{"vocab_size": 32000, "positions": "rope", "rope_theta": 10000.0, "attn_scale": 0.177, "bias": "none", "tie_word_embeddings": true, "init_std_o": 0.00645, "init_std_down": 0.00645, "learning_rate": 0.00639, "beta2": 0.99, "schedule": "wsd", "decay_fraction": 0.472, "batch_tokens": 131072, "train_tokens": 700900000, "dataset": "wikipedia_en"}
Each number is 500 + 40 x the weight over its row's rms, rounded and kept within 0 to 999. Layers, rows and columns count from 0. Numbers have three digits each. The size before them is the row's rms in percent of the matrix's.

# layer 11 MLP up, 1024x256, rms 0.238, rows 341-412, columns 192-255
101:473505451588456439438516569467485502588533523543462362507560486544536445520525550517556492474512502477453459508412513554531421559486491413512573498444546494470556495446546479522507517473530512
101:513474505529547561477488498425468500468471557530551579518470540482508536511497476544531505437478529552490519484479446488473446475397461446387579506440486437486436437498498486501464468481480425
095:490473548544552484448537505512458516511541474466506541560497521541413457522564443528525452457519574430557477485442448426544506472561463567508443489421489489500506452518523397490494502435537563
099:544451595495531521480461522567500513497528501529455513489458503522496455558508547480493491499448520456465494486505539496388503506433500454504467498465542467496485444549518593514454528524477507
096:510526443543485508543436513475510519509535510488503452441583524449481569493514460498490476428434498570490485450504486474567444494571567516467516458442512497499577507495426524557514521471531483
104:487545473525566555515562486497515537472530522492473510516468535487522562550503542394405440557474476453550530499542460464482509405533486515514431551500515482528446495487522460505505538473544523
092:510520483590458554519562500453530447442515510489471498547465520476494533467435522527482510428530526517456499540425503566461430461528468511484443458486479486512550540411532421537434495480466507
115:579509521534508530566483481444567564544524532473498544459536523428485511509478522449507473529574554583581448440564531532561577511561512522540559548410447512535449528447483461498489534476472524
098:518485435421524529494456530477552470530494553475511536501478486498546485582496587579489551509431544526457511496483500489523524548525506457516518487577474534505525451526530458504570494421520504
097:499475447516448455463570514518500484472492553471460534504523461585464451475546453447452557487493476483500452417528494497465512549565492505505489450498504503505455487518470478535514509525500513
101:498526542519416495513448414552528468493519494466447505533519468593460521602483410462461476528512463442471499539477495495527514486474497505550528521475437416439468530511508487501454458503550502
102:451575486427504408571441540438574441458507520523543489532540492500489537510487438481492434508517468538472485448511530450508489469538477547423562471513506555477472442464442492549477454516500492
096:491497511456505478497479584510477478533518526450471462566559458519562470538547585428533518493458556481579534547513541482485547561515539527456516536490488514456513491487512596516490588514453531
102:467514522510559505500492516615466592534502441508426559453522463488449544477466494488521491509472512507555534501513449551550464486510542478522549552455527549611542477496505508415475569471450493
107:506583471435513454492516466407440518548535483502488500483542484494573521501546534497503427559467555488531503510457510468400531512538513445486478467536491465422487522554483575464531485580523450
087:557496573497475463528485464477584457488496503428521528537411466562500427574479511535470498474486538529506439514556532502493531419469524558471457474524543436490475456541518514503459497498518509
098:464508459477472487494531525527496612492425495490541509534496478481428481469482501563509524466540542536489558450544472504488489526501526468484543476415553461452529485525473458544506472495493547
088:460503496496460497490436491545462550503486541464535457533535484461541519452508496513512503471569526473473483464505555458402500551491517545513528499488546513482529469481519550501555458533475484
098:536489521492462484513482461549481531458517490507575547433535490580512525451510498457554573445527515519470515480475567531536475453494467497435443449405451457506469464503488460428481491506485491
117:513502556508434510541527453481526507482542464513538477516462504495543398484489439466477472553492538522545418506519485456487509479477529536480500451507557509531482501499472541514470479491465482
095:481454441555489506471511484523571590445474514536478476495574592515455524535459583510562553421487476482459476508559436530440499538538392496458511507476473517475529441522511510472555456525421533
104:449486501478454482519482486442591496473481519561524489513477578411497482600511516426478531557495511527556418513586524569510452493515620490546457454497507487547390538505478506535550498484498511
105:522483588510505530570482485457449475534546493495551533489544573485588546476478475429499562537506493522522498442499455495451536526524544503565526417502479442480490549558457464497551459543579477
110:480462499541498507536455489597464407509512487491459524504441486486511463470573518494559477522516502496515485464468515505537463516485517556513471481514512466517512453474516603487448459560475484
103:515434550483460464549478436482532510515514460514407558519482538559491458606493539521511466492446527468553509495535474540541452459494497475455496491564471494561485505401562478482463527499453487
110:452505547485429473563468382450478517496517435463496440516518483463519518499488500511519513538456460513497581496466478456488531491489550419524482489541492473515529479501469500454475381526453550
100:506498519482461500551513519467487454512446504452519472546486493524574411485497520496534480550501584492465462475527433513529477458551487500477509442508509486515459527510494494491510472493499508
101:516533485415493523504520472426452471520430452483470517425512586452481441472452471465488432529471543457474532460479448513467507500480483454515509460574429506520523464516486466466543522466484445
097:510484477391463405492478474483507513463555526541475532539488507447518540485482460517544500460483523518540491517440486473423495433526589486475475442552508550433501531475490527522470527545434548
099:480520415504506454461507545525413442547472498490488529489503475477493513482511487529547453505541434522437419444501540550485526557515474498532480512511587485455478569525509552472546464470509503
103:452521480504479487529483530506426522481460612520497486484562388481547480468570531490484538526489501514490506516480536419433498507562470485569471484521561477441487461546461538539438490542493540
109:496592504470532463487477566498527528446531502468524474537392496488518497437403486519470507525492425416452531422447504508509499474556541493455526481556498551441566503520454455524462476520507472
107:456497447528519467503542417441480502551528586528547540531459440510496489488494521430472475537501497515530513481547435469525574479482551463429590433490473470449465500515460452521506499488479404
108:569416541488487547529529477443510450401545381488486478463510488493578501441515524485500540545577502511509498499437513456522487508513516560447615515485528518506575398526465509557511540477489529
097:497509555531502503498469533514454535538457463474495573522489483460495546483502518492557516493520529496524432431432499498439465490474446498419504455569531457460505482512468532507579537508487496
095:543520538491443469441457466519500487507474488510567514489474524528501504521490503487511468476552489399496503536533490472480563501546481534515512483498508488448468393530546462453496428501515524
101:445465443517519526489505448568472482525472469479536502468510524478480459535468536559492486536540484568462484517476494498493475494581493551486615463498553582500511527484448594495565532459583595
100:556508445462420464504456510519481503488550555514501520448559523541501518464520496481486473512497478517452503548507595570508459471499492532569523453493514425500468494601484605531446535527500480
107:495511532515543566404490565501396538505462495471529471463475572428559512512536491509438511508503524515491499460462515595465501480480551459584466523540508505461529484458524540434558497551494466
097:462523540535524528497446483453504486522484410482480531507487516498428466523391515450422546547462461509539547548523499508500516531526529442487550524474521467535542448572539436593479475504504461
098:484451476564590468447441511533492508479496533485446558502448471547529449452541438439512523481541474455497475493479503500488438487530518493508485454427445524450474506535506510423467538493578539
094:522520486554508495554418447516490420539429556483522486540577465519509444494530519548499490453493516525490422582524482520502442488438494455462511541471522460424503446512477498579579531507490492
105:471529516507487474539578454525449461497515461542495554563429472504578507488538496567494469495520486501503575539441503471485503490501559506434507512537546444507449517449513480517538470458457539
104:525466517467515501451554528558455535490420467497561560506436524466504544453519540459467507492453491517476456490512491494432518471497510488507506528481491543462476460514486475462515443504490499
098:495492460470540447501456512507503524469449432537537445524435538495499485442470463475438539521449460487499454448539472426543535472463533457461458509468489530517481493546532440434468486590450493
106:514496505508432473452542549479570545446439431512501515461467514487540530554471484409537499489473520498468518448508455506579500470536451558549471522482623489488561478578490473479502499510532462
101:568443507502545504504504471431473506465490509518603484523543493466558498596492510500563624527517459535482488483549519479467489476555523480506485531460519446633469550584513516485553496511513456
098:510474511512562472488477478523478494463477475491480517450473527504541466482502477407441437460412445525513473525487521424432543577522488470495492568514555549456406525508497442477476470532453516
095:425515453550505501600489532525446511445442523523504508594470563499502515524549464533567481530518473482476515534560508377529543501478536530517483522491537627460577476578496501526524534514533542
098:575492537448474467543418579488495497534434404480536481475475475465519502389481435557501447510491528505492437538509548526516573465493485539504549504456520497479490519471504486472496474494489540
094:530546471564544451450523484481560465522508394467483611486545522476523479506461516531442584465538460492539523514470556476557494556536501503492471452474483542548432566535548433510457453443514485
111:528513507479504524536463567515543495417495511520529539493605551475506483528488478587518565501526486477509476467461471565508538492480491491558513549555578455470519550548517512501493568522462515
099:489488533479491548396453442530506480530437524564535509534488530447498485499522506507539479484498466534419489531546507466473450458520539552449563521516508517548523386504507397411467537510566434
099:437533529501467547461552494527542466448513492495510459528447516544449519523496493464496546501533447474481514577523510474432543553540501546428503432492499520478480482540554484533497600463509471
103:459482558510489535529522489554491483462459421522524520470457432531559484447495448536433517560485564469499485592496455468602532455490539565505591394479497476528475513417569405470478464563497497
103:510506501495485472483512472623547479506516592580444583483542497497550549572562477382551447448512508517514523493529394493467553402452458432418447512541547464543454471482573463475479537495511500
104:454535501509554501467446502510496435509591499497578493504423470521475452487478512537429413557466515507527527545485474469489562480554449531503495428431470470504535524551473518474440558533471473
092:488548489484376575541532547464506391581444505482514480442476469549421465579421479497446474546518476530515483475478453518478533483513516553542467482555464490573523573524529539493434518532510461
120:503476584498513499520504471450477555457494496508488500470541466508528561516570491515503480455552464424470506501423511496494497527519505500474459438479427480446488548503524493494529499540486567
100:408411461578533512425490500514524484510408498431536540511496500523538511496428506517508513540500491513532507518512564464469512494541509558545524496441452504579488493526478524546490469463528499
101:461564456506467464482522436468536500453445453508505513478541533492520501420456516485539446503492613495430475477486534443564473496498495510483496507551451470527445511501478435503419529531475528
098:508468548497537543510524507527515565501467469553558472491534470503512487366522464511521420520470488504500482561472422535448488548518551413459521441525482475511485501495452429444493492469535507
094:479544443492519411565469398443564472454500476493514502506562498515455555487515568550469478496427492556444508515565508494492452504547496468534518499547557489508540471515599469519504560483438495
095:457397557549509497482565523472491455449488527456534427444504506495610533450516603510508509496517548512470553456563569481492543505493441535543443555498450507507481490524463538561546585559435471
100:562480505434492430515465518512431498538452509576554463533560453482515435444579466566532493451509469535513533534484518428486538406506554546533522528524505508485508457466496447491498509511526488
107:488444488448517478569451541539521504538531508567499533558460506456470496556505540422499553428485489519537492485471510508472506499483479504528453509517477547453511450521492540505507441475569574
097:464500439523427486495565497442532501536506503511459469466478483446474477520520441505433508530498539462545492545458492416477491482514536566431565469552454523426464503619534406478440494486427500
095:494491452472485524516489461517492549516533446589485523486491550454564518536545475550468476450519483496520477494477541533506449584572474464501467519455473543502549441455529519443501493553527536
095:517540514445479450507540539584496505499435438513500502508481482545486533572474513512528476446414480472509435558399466538542574520418483512491567495506460537496436551487546490553425518511519476
116:452531509491495511537468496422418463491516457457520423517522456478489476513491565484512524535492495544429483500573547521485569502469458476414567486508534484584475534486495566473576530513491429
095:421494495488509506476395472533511472496469469476563518508483485479573459492525538540518479518488522478462539565533509464505471527471440568556440510520511520550525571492560483532473527505455471
093:520474487521549477463542483466511520481568562527515467521515519517473545489535529424517550520582512571501539514433520493516543494534484507469527516503452498523438449498473607519501600476438461
# layer 11 MLP down (transposed), 1024x256, rms 0.228, rows 341-411, columns 192-255
098:529498504450538576402527482484571469450476528477501409554444448451397575530469609463460500496528511556488438439511479457534480538538481441507479491449541463510571488482504500518520462472452475
102:536406501542512553426464471524530453499574480539588520455519527476491523441455467485481526506405504500479520526505530445451479503451533527530501503513500473523559499430523464476533506444501478
103:468544530510512471420421489496539569533512447568450467421480435514520483537502509438491535494472516536472475515512545526496457470528578473490577463486462516515460456490518556473489493595476470
099:576502502457566468409466389579499516507511476501492527441454504471475448405467556510520461536445463572502510505551476531493452486520519569492551544553532493465519420525500460491465541481482517
095:474504490497475508513493469518483520544516507569511465463477528464436502527505524486483480573467466465535537549429467527458526472518488531479501518538466450507572531429446494534447462516464590
104:488455525404460596447481525518502480472529466591471512448455470503527503400433537575501442475508509451468536507479542473516523507472519508421481496647532529499530448533511454503510552467447441
101:513533560447458480418523424527463470558540457492532437509519447540531476496438486528510476484538523506477503489453539471476474472480525493482414451504542506527456504504527521467519422503545488
111:463474579541508510530403441567533516495390465485508498499462511479523456541504476528462530539508410505535467504504529518481535550586506513491484541544439479456479437444502513597524508537499565
101:507516487516442521460479527527584504525492505508488525476460511504433512540541531523455528496487541495446468513481500588506527431447427477482560504507508509500598494527536500575460489508495387
105:478540461500480571500488490486448377502462519441536469483520432479536517548448560514524528513481501500463476424489444517543493537509489577503503491521492513497477524478499479522506449586542453
100:510518460461533625463499495535472549515503493483471484402480449409520550508445496440525512578546599410437510540461470487497509433503559481505529506469545512504461471488497493495465459531501541
092:536483486585491453559505506527567568488526495435453527482469508443508479471492485502519479507515503503523525505536436510499454471489493471524525515512457449527505507460447426457537432519535449
094:545532497499481486537496463468474513506473535535500484526510529524458518479487497534428480552473480433591495535482581519485551447496453501499460478494582445440527490526534524470500458478529517
102:527550468462496418532511530435475512549515523438506502480562564504492394555541500510481510463488483473535482516466481477505544468523477513564545570513459527576546526515522482460547502518518516
103:534447516551543506472501528503484525498505484513444540499488436597523544530413480537488383485504455564535500498489500408538535475507489529467537491545470536482415519461455484430495469507488523
098:530389512521555534526519472503476514495536525528516470475528429417530446479558466546503444480535518486445555470461577504567510536533488479519480488533512519542507393495517453528507504528479475
099:518472515536466480527476477570498454446451524498445542547550562484573623475455477521481524452553481487498536476551498524494496437559495513533495494583494534513532450441457546432513439510475467
094:490580476521547509551547560500474498494526574500490533568524504483388555549488550535502527488491539520493503532481525545536480506564518460439481499509489486455554504517485556596488560462506455
096:486471521522469481475512491523477523525438514577463489501491496561481556507449509501495508504473502552497464515467538509466461511596534511483566547498486519512541522533433570550520500497498530
104:471489511417490481540501492516514496494447506483490520509485554546535537482543539558559437509507521513583475485465520577502444487438508501480471495516532502534472437498502527479430553529553528
090:454475507429464502502513510537504433510500466483442531452517444515479537499536504470475547485544498540534482458376510539493506464557518511500483491471540499486417515510556520436463557464574516
102:510523494470477548561390515551484443478550528477561519441541515517497504475581483480482510497499510520491390480412533496509491535476458603498499494565448505520541617482505440505511510526440502
103:525458527536501577500504482496459481506527552488490571453520531530513539473476486501496465454546493424583518471401455545623450522535526549500567508505399533521486561529550475475508467478483483
105:475524468490508527495460494514492434463443558565445514473494512456542550530456408482468507506498590447406514495505506511533548469503486572506445400482499522495465529457432445514504470496456484
099:600542509540545483553490512456515548536468519459479426496550449441498524534522471460518610466515437548527465532514560480509482460519511430493516532474453510533527557497507457486594543528527494
106:512559565483579444434540484467514501507535500480564451580493553466498574517488533392433543557455498526537491434543471487518477485444500486491519502541461517405525481472481480502553517461479475
098:489498467438550511502523442480440460494492486558562489509535502505474490487504478507437508475427516447403527553546485491457472474594502445464500454467482516485574486548517564507508502526562515
100:474483479553528445538491508642539539514470494492518545512440546467511558522550568498590501413453485581501459517523456541467490447536414446499475549454536453508527468465537475509474505494485501
102:436470570502541558487498497474537547493540555450473540539476496450588552438436474523441512527474472490505469518530507481484498356541543486517516572532500495563434536540478529517530437451540493
097:465447503460512474554489470491527465496512491513498462475457487553503502520487461447503485469484459506451544522556474472540505424510442534521488475474535481494521460525457477531538471439474511
102:548468503429521523548500452509506540524528486531548572461500524563487476570589454490491559510530483473460481476444503478457480488573523530480507513518488541497462550479566520444521535557455464
108:499442514508459555525504466474506453557486538574547521430592562517518525551551481535513506466562558565570506586495512498481508501468474475572493519463478435519472529470518533439555509486483511
105:473460527501485542507531547510464439456416498498487467519488482464514509557526498382455453491427469490542534508551459601491574499479539523555473459535539544466500505490482579508515495463515517
102:499503519533451524452543484456504427523478505393483494512509519560538524460495476513480548506530556472496491505459553540565523488538517527431550519430456549482525510565469494564484550436517515
097:477461445488527523472547494558559478503447521476453525485462502494492456480504498498489541514491512581487493533553505533534456493548470490511524513511559466449502507468462517598569423501493444
100:518553506472460484512500460439496508538482483504547499515501490478504520553543549548511503518482513621519523482583508562476550458499441513424497445513520424454543476477475513532442465608498479
101:519481470439509491424408517525482465533458549442536470483486486537485525534485462452506531552495520457437509512488414593461556414502502562508517487457572586500548517464523514456523510496481414
091:488519514452456535476496505449470519551503515479597487483482569406510432543519526467480612531408516487524491469556456406531485470479451517540542484565569463484413495470532519560504498473509433
105:508485466545507493426470520485597539509456523574497450553447510502527467521566508539546561513499508519453523510497501508559481488472467548471494442536513506508537420462508528552504475459455468
104:506467519518565503503567507526446554529527475438495495509497439547431470493534441506553522506543543503510487460477427443489497474479540494521468469479459593481512545459555510519501510562514509
100:486545595479501463508530541470542564474459552542379502527504484436487527442482506574490415442526463531505507473481476527478494506470498520455546566491520559499542542507464388499462464466514504
102:453500487496530487476497535522497486438468543520482490489515513547446496550471554531470453420465532501508577394560479503511417412544531515459518550470463440450447472449562544482481433470473523
096:501506541499432439554489516618481467438502550527482479520503549485503445461486439435470499562463459472475492566442550481517496561434511539557470502541487485516467536507568481451481562508443506
105:493475488492468438489476542432486511421560469465435504523494510465482504474550549506472614466586448499495557487488535524469462526528511491469482489476553485475467545451524484512495519528473459
095:517543493427522491502550456443524515443523565444473535524466485537419486479531575532534497479513579486501505521487495480496632540478519601504440552599404431550515510522514488551462463548602524
098:508468557569504452566547539486497542492493463554482495510447597492419480495479452517435520509523514517501586444507495526489551448543457521500453542524514459455546493495464548425488531459461559
097:538510490453449444469531462476505499541490553529507430501487486413502484509558496518504501538495448471539465516526498561532463492580508513518594455540540529553569525546541450478539493418471484
103:494481489543542451480514445487558524525474516454542450483463557515440483521457470471508533471507492542544479587438515496446470499460569497496505501494560611412498506478513549480557453595533533
091:457474484486499519517430511437472504536507507513515491428501493572504552485506459527412473563539491489477421514448519507502526474506554503523526525494507455483514451417478567460428569484491579
098:543432507507460534469496489486449564484543487499515516517542462489494463503496566505494476496545446500471478437546475483414575406473513439403479564435519514584489542530571517564490532542481413
089:485532593538480495524464513526491531508562553559526482505442497505515517510584477524521526527522477581583435461473474526515437552462517517504464521571545432453503532500557538562578413494532496
101:494565503488487445502448521544516513491533525484542571543446477578530567449436571473470483511391486484500552452511528477504476509487526494486444470488494611477466482538491429472524409467481470
094:530479502507448539563501489459497561477463555455392557394453583565508477479494531488405468504513479497504505469468533440596527456513515542577457564537471424497506490453467526468495535479433483
100:586556516521545459530525523482465480489485573474509468484531558492496434581499525481535478548486484544553460541465553509512469495519468536433548489547436496496496506525500449602510450503521516
106:559495455523497506427444486481451450480609538457460524549472503576466532511586492497502415525468469514485583443541540510535508477460498445513592524455569470482501513506460496493491486506483489
104:553499444554486509385502465487514527503531489452516522526481521517534572451484483468552444453571483489528473519455526508493497495449522454473546443479541469522481483543528524519555477608494518
104:468454519457457498486491413465545452516527547487445516550504471485467508492490507426431542592450454516506562476514458607527543461488528446549533488543534480521472525523510487596491540496505492
097:475492490478522478507491511557498522512496515503453534512480475482541466471430542554533437473530459505509505464539461523415533488552595509506487543510546532544539541480511473520541512482462446
097:500505443514476555432487490571527529464524434529566535561433459558493488496497451490477520559517531504520552453529472467536524508543521465429544526445564482543517500490456534514496486465481562
104:542448564471541505539482458563500489508483557472431550497488505470436520511520498460509470437514441522499471465527457410500509503451490538469463362540523421482491424507557571508436464472512458
101:456433411595502476467515491549551514567515483479483561422523503433504506507580446511470488438497532450414574521542502566545472482499475467474514482504550495494509501526456495479511515466475509
102:424528509475467545553464504496514537450468523420461578494522569528510513405538491543480458466497492518507513518471559495470527414424492416537481447556534429500534449479429531507472509475467548
097:568500487490462497509498470514505492505523441547541519561548588498516520481439434567499424468532537541451546459479441509558526481506427544474500476439515479499511484556479515498549552521567507
098:508503532476524493556534466502539490559517563483457471563494526450440552513586428494430526518509565427455500474488457536458477508513500493508525495570532555524505539469507448476521462426496482
104:441499447545541455405441523481499496437534530494444438477512483540481450497518472525501471476427444509527516485576462515471508461467381544492506404492508585519462512492464481506507545506482420
100:481487454488550467544508529444512520554448487508485564517487490491517505555475480537494523476538467507504396607523485459446540431483534519514532515506467436466515418502479545527483548498500466
093:437508485528517443452471518396535445496548496482477521499533577529494477447540483374477515522492446513508425518469487496571507414539505508532541532474502435469481441620530475487502461529445499
098:492509490508468408529489435560562501506476467453461557546583495459528437539518531543441507524430487487566518503511448498542545544545483573533488520460529447525503538535438542515431472448468467
097:522531517515541458471470494513555540447471464437559496496522534451529500532511476493575423526413481457512526540508535550497492502537458485591492460439619494541500499481514538560560558502523425
108:490493437499542536543422520483516498483434602465494507520497481481487550479558497469483498489532486509499514501525586498524577468473524474517467560539552557523463546493527483505524534454523469
096:444518479507596505473468447487491490503448475484541472434456424548545547515505485554487500518486490509484514531451490483445494543486478488517515543522499504551533576493493458508511413522534488
# layer 11 MLP gate, 1024x256, rms 0.233, rows 342-412, columns 192-255
091:441453564506503509472475475465462490565526507478497469523463568531527454414569446476583506459500479569475472439471528483453472480516493475470453581498511506506478466585454503515482514451464442
097:451474491526496489537549437511503353514499509406400548462508542467537515431515541502504453575523477521480481604558432572478493544447424459469464508524486534462489552553485478498483527493551427
100:504468525505527453468568440506522586512568476541537524489535507513402518499462512458456490551479547551472470479525484462519524526513535443541432494550568440475472448482512567507447496477562552
098:463474558465521502604459582521527530499536473547555507491522530450495536495502532479473453509457449512509617515493554574532501489532533484549490493542528567547451401440444508492488537414530418
102:549401496471474487556468491526525438507501500451518556528487460529484516477538493535533503500558483486559442502478549473498438499550511537490565519451488532545458505535491494445459512501543476
100:535531503464474508551510569518597494493551524567472611364525450423498482473590525427509498504462477492473456487514444496538461525501535515509531492487528498521472479568473494532473464525548499
108:515471472520495571560512471452523521574459506456480536470526437509543512417514509412444500575511517521535427433503550504534506462612549483456448525507544505527433492484532546524531551486518569
095:499492477446601493391546504488497502506519509505512581441579551504522606496568452492500520478547566493450596490486497526586501522488477528465529483473425482481573574565514460461442481463568407
093:491486545548469494459520404536457453507539474503457453466527447465513458448520512532518495447591442543491531481464485484529517481453573452518479498498508432566474393538483532485481528518513559
100:451563490512459420489487477434518521522541494519508505491494526547458499484448489460404502471444459477491547547484424404478521477453470431482486509544534488521411477441489498540469501548472468
097:453510456458542526434519513440559446466483523482591575475569556517484544529473507504490483514478395511494498476502461513496465522533555514519570494529473579508501536495527446541491441543431526
107:498393511479559475451498597556513504484553571437532495440544484467525490404509484462541516432561491493543470438536494558494522562522529564519458503522474539506522487450501564508469486500472557
101:483522544520565515415553513558455475475455449517538552431448473501505498434433499491532497506476512456556534515475468499477491499502505415474393540416448529489495523427538563514502468525437492
099:489457472554528467488574533598485581487509416466471504444493494473550535528498530517551500519536511502488436487439528491535498558541542491563526460513556609570508492516444449409525534500542508
090:529431456523532524477499567463521491499514481600485453457522491456439552445509484450512441516465526491523521484542548568543422589539543502491577445456460523515516458483470531559565499524487482
102:432501507496469536478489461479514531490517488539525514499512569419523550546549469506499550508447478430541503558473426511507530530584498550488388522481481467550468482432451516515543538508514529
098:484465531469528498510367546543494562496479462479468436428455526516547513506442467455460522473495448459419475520498514460462541489508481504522468517482551491534483501511500488500516590434543506
095:502499469579469465441461451503525446530484498549502477480528535479531548513542484499457476473452502500505515465518487455465460501517444546573545516492563490507562443483472510458463506557498436
120:496479482453495416518483555501492457552445499521565476507546520494497508563520525466600459503510502449552456489437535508550399478435484529471445480498445578456433481443562592452453528600513486
091:497539558512532522556503443521545569461487515499463498489515430461456529527488447375470554564597528419533495570477529546510503503526529475514502531506500563488462480439506476489498538458521537
098:467512513532519506534506517472603489543521448518532488496504462539490510504568503470455463449507521567514449525563506504512453506528548563504507468588448441541385408490543479494520465467465484
101:482465466445509491576473466431502529459504468485443555489448519453430501460518537487489468467519461430426510472523400520520510462435473472463425566494489568496486489512545478482488562552423570
109:586426539527481544512510471496534488433507467513515503522545501459537522460498446458524518572515546443457514505599492468605588525521601541431533446490494521539491508453468526514487489554511521
092:511471508482541473460500497457463570521535527519474580505527484581468471496496503585483477480580494514582504523523432489512494556532507417460435547498568519518440462439564542553489482483512498
111:521503510547525465506449516586446446520483475537445506527438504512502427485494498477487492400553531494462514519489572475532510511500450459490462439497525516519506555557466530493473485413544588
102:469469495531538464533557518469507508547438519522500566433508512548515490505477508422491475519527529507458439503493479485487418455525453466417529445520574518485498499419559434556500472540495449
102:546558444569553501499560524511572495557545532518482448584491484500490502466513426571554376473540430465469431530496470508540460506510508476448494478565464482529466410480481448532507434465428409
098:538532528472563525551482482529573548534529509482533536401495520486510462544472484499468491429527550476486535499522523533553558473517431477458456477460523587464508578442471423529460503451512473
092:566500543484483492483503471446518602481527485472542566500492485476451513450453560460486508441537477486533494504432533423460552545512472480511529501415490481571481455485574532477505491488575492
105:479493428478498509529470478488532490520501505544432495536496506501467597482440479479492479556511461527533551503521485573488462508517475566463538560484545523499477501548462485495515495496602548
104:521493538526522567489511467509534426509511516569479495401532604438488507519516495507515495466565522531559500596527494578476493477510508426519504489493444458551475537460529497488475488502423576
104:507540477518527469438508447500542556559478547536482473488448512549417496447475564487562477553543519424419516551445519484502415545526458539579467474505469476493565538437517531495540555435516584
107:507579494511515500511464490537487627459567466520457467461505443502501504536612487492490488448542487426490451518515539483477498525479502500486487486492528524505478446479462481561483501559550566
093:529563586585475564533524543486553463464477520534595521456425505508453489481529466535492501559491490493507503585536478474454498456505548559434476496491517523535458507539588470533463536546474497
092:486479528500484540474504546503504543482458464486524578471547453515538544473537484532453526504427480510450489557578497423518458471500482451454464448477561549587556544487497544435533562513506531
104:440521493432473465530478435474483487488448467493498577454533454497479442590531470527525516547448522524578517451460460507447489493515521458455473467579463499489495490436455501561472513509465502
095:494426554486489521508448501536497481408520511542576475464617492485507463531510509447465503568493472449479505586566530497493381485520464497556490481484468436530423516509457618520504462495550494
109:475526426546519500529504460520514538538471482548520425566503521501469512519472537500464529453502516567487525484495529503515526535535531548469451536503479470479526497421534499591534478456495494
097:527516524538509471493461435469461510498504503485577499459487546484473544540454481525486479493507612508587557497517474491481485450587501517568481491484464543551560491553545495494520546489501534
094:421530474432445467490466429522467469466534471512518490496481440573428423504514446488437520472573383528535539520536591502510553503524606538476473522472529480513456568495514568479565471462466451
094:428504484504496561454468431507507460484479480567526504512527558497414517513518488489462465384514483495511419517535483505495492444482496472411528530414513569478484482501518505529534482525464519
106:474487480465421465501515448579479535523482400498527602570393499469429567462377448485448470499556448440601491565476451555446499560465565521475471490560539427482538550510486541476527517448526505
095:575441532476443476476468474535474436580486509528540505477504494449478588484547458453383540506504498545412459570445506456518513549546491515558555467512478431568461542451457535477461510577487554
098:469485502536521543547421487526459545468519488485443536573558448455535551460555553497522633479500573445511516484535436479492466478467494534580480512476487458538572523529501564546534430440537559
110:522457528560483419488519546476556587436418479493521526565536582468482508559436500506474517580570458480487548467534559548516537466523504501486543538467516488520532474462419547463450508436528566
104:534489439483641486460513597527461529533550499467410529520437503556455478474523492511506482495461517432590482526466510538556472467486459491448482516417615493486527516538444520548462472541521490
097:554564502558504477553532380501506546467511504567474512475498503480496515638563524493479564474467444489459487517476456487494535557513461506456455507463494407467476500568584462521513500463483505
093:420538369480536580491490484423470592442500561481521500550444493479546482483510544551446497573445543485558423490490487450578453514545492478548484531512438552478487506513502577565549562499442528
091:438501512558494499513557441458436503514472525529527453538519482452567541516500515475517512572516499490535495600503471506490449535531511424506531465560531485456409499465529537528465485531595508
094:550405449481533493537516447458524550508555584499506536434480486493526466402482434503553478461495475481422453500494513525435480415471506514465499526451512532568582573479474504484493529437418557
116:491621538414528500525486443472462486446514549485506472532523479497511423463437523534523491538463461468475477481550463501503490477519507551508458504541559627522468486492456556496479461468443477
101:441484504434566488444501511496540564536537522527546496519491480495517533497543473476523549548451527508457500478441489530485558468516469453496498528495496505551412537468547485548452468571523506
094:497419535459486571538502517531498526540535463521486435421545514490475495561535442507566491608573507573469546482426463481452486445516482421425526459570501480552467491488476494525504527515455480
099:451474585466559493500542490515452467460471514500545544487534604491493490525529476551524530601500474496420465478531462564547478554528553518537520430492494510486478584471520577458553526544467550
101:520509455527506460540609541510577514540468594497528554550531514527499479467521480491484416508481490508489468473510554423500513448455455476518508495513508553516510499461486503525538446474477520
099:516535560473489455519543633515491516521523520503464515511476499561489457466487500452472428503553473493459487552493475517454467470554541508570433518497512529457499533416459521533468541501566576
086:470419466512481562490519518490501513527547491546560469538490503452556575571579538511492518512429509480576504522413522500525451444484467506563522499498569510445414534455574448489561499503565632
112:485532478507482447503455531427520472428502559496487531470486474501534495478458612492524495511465476559418450544514492581467506447465505497516489533527426480463445497467525561492480557471518526
110:527423520478615532566482442512489496487452565491519525476557478511494536544523483511468490451582543497471543550546494496416559477479520545458445516464420477566486422519526584519467503475534467
104:458484522536405523491416528520497496456435436491527453512505580528494503448544475496440545457550499521433495464562463469523487440527521488556536493509518571526486507476480498514543501405500533
096:518502485529448466502571510568488509521502501483592494489464411411490511548473502522519452449479534503495486503429522524477521535490490510513528532455509582467515515544462476532503492527468430
096:543475382463460499537502559513491409559504508493409547463495530461639475495519517540448454453475504486509498553466505612479545500500547491538503504443432504471515552507472510565543502502552504
096:501502496498395511573443473425541493501479430478427410534490516485581515479453469535550560493432522544513561561535538545463507543512537493509507449465501499596504534481498504479475542472558500
108:507463500436498481526532434495507474551481511491514533466529435513503422431528515449544520426487512433466459437478533463556500456500525505449455453524533472503549532427582592528510474459451554
101:501436502502463552526516500511476507520407470458533524551473425437503488573493442458492506525536564445536423522485554455437472466498610558491524463513497443457499480533569471552491484503527475
093:511518547546455573490548536481495532428484499557469555473519528496452484522557545503538493446462497561473523541482467506547536492543408564527484444539462571445557475497454530573484533529588489
097:471570536504540523534543447582455435522443446458481554504532458486554465578480500530513514539547552451525473599532510532560534496515456444492520485487496467448561500534515513544444489462516499
092:492489487486520531515563507451501529513486443512548554479492467505573505407529514492498575503545498549451467514540528443506459490468509424485488477483595506487523464528497506497497452506520478
126:523476544512460552523547482550523535470529465588522539523500480458553535478539483489453574508537503528491512518507441455485452468489540476517488491478488510511566433545429408542444455534422503
100:532472519557518502485492523495460538524531571468481494498566502474474505563495512501563450596424558501507510526512525517537452494541398545494459562496456522567474516487492480510545501534500504
096:493469476459435528566454473535491449502491502458508486561496491495494553482521542466456448483494525410534452461491550534525547521481474492554439598474541482429413489514569526426434452459514424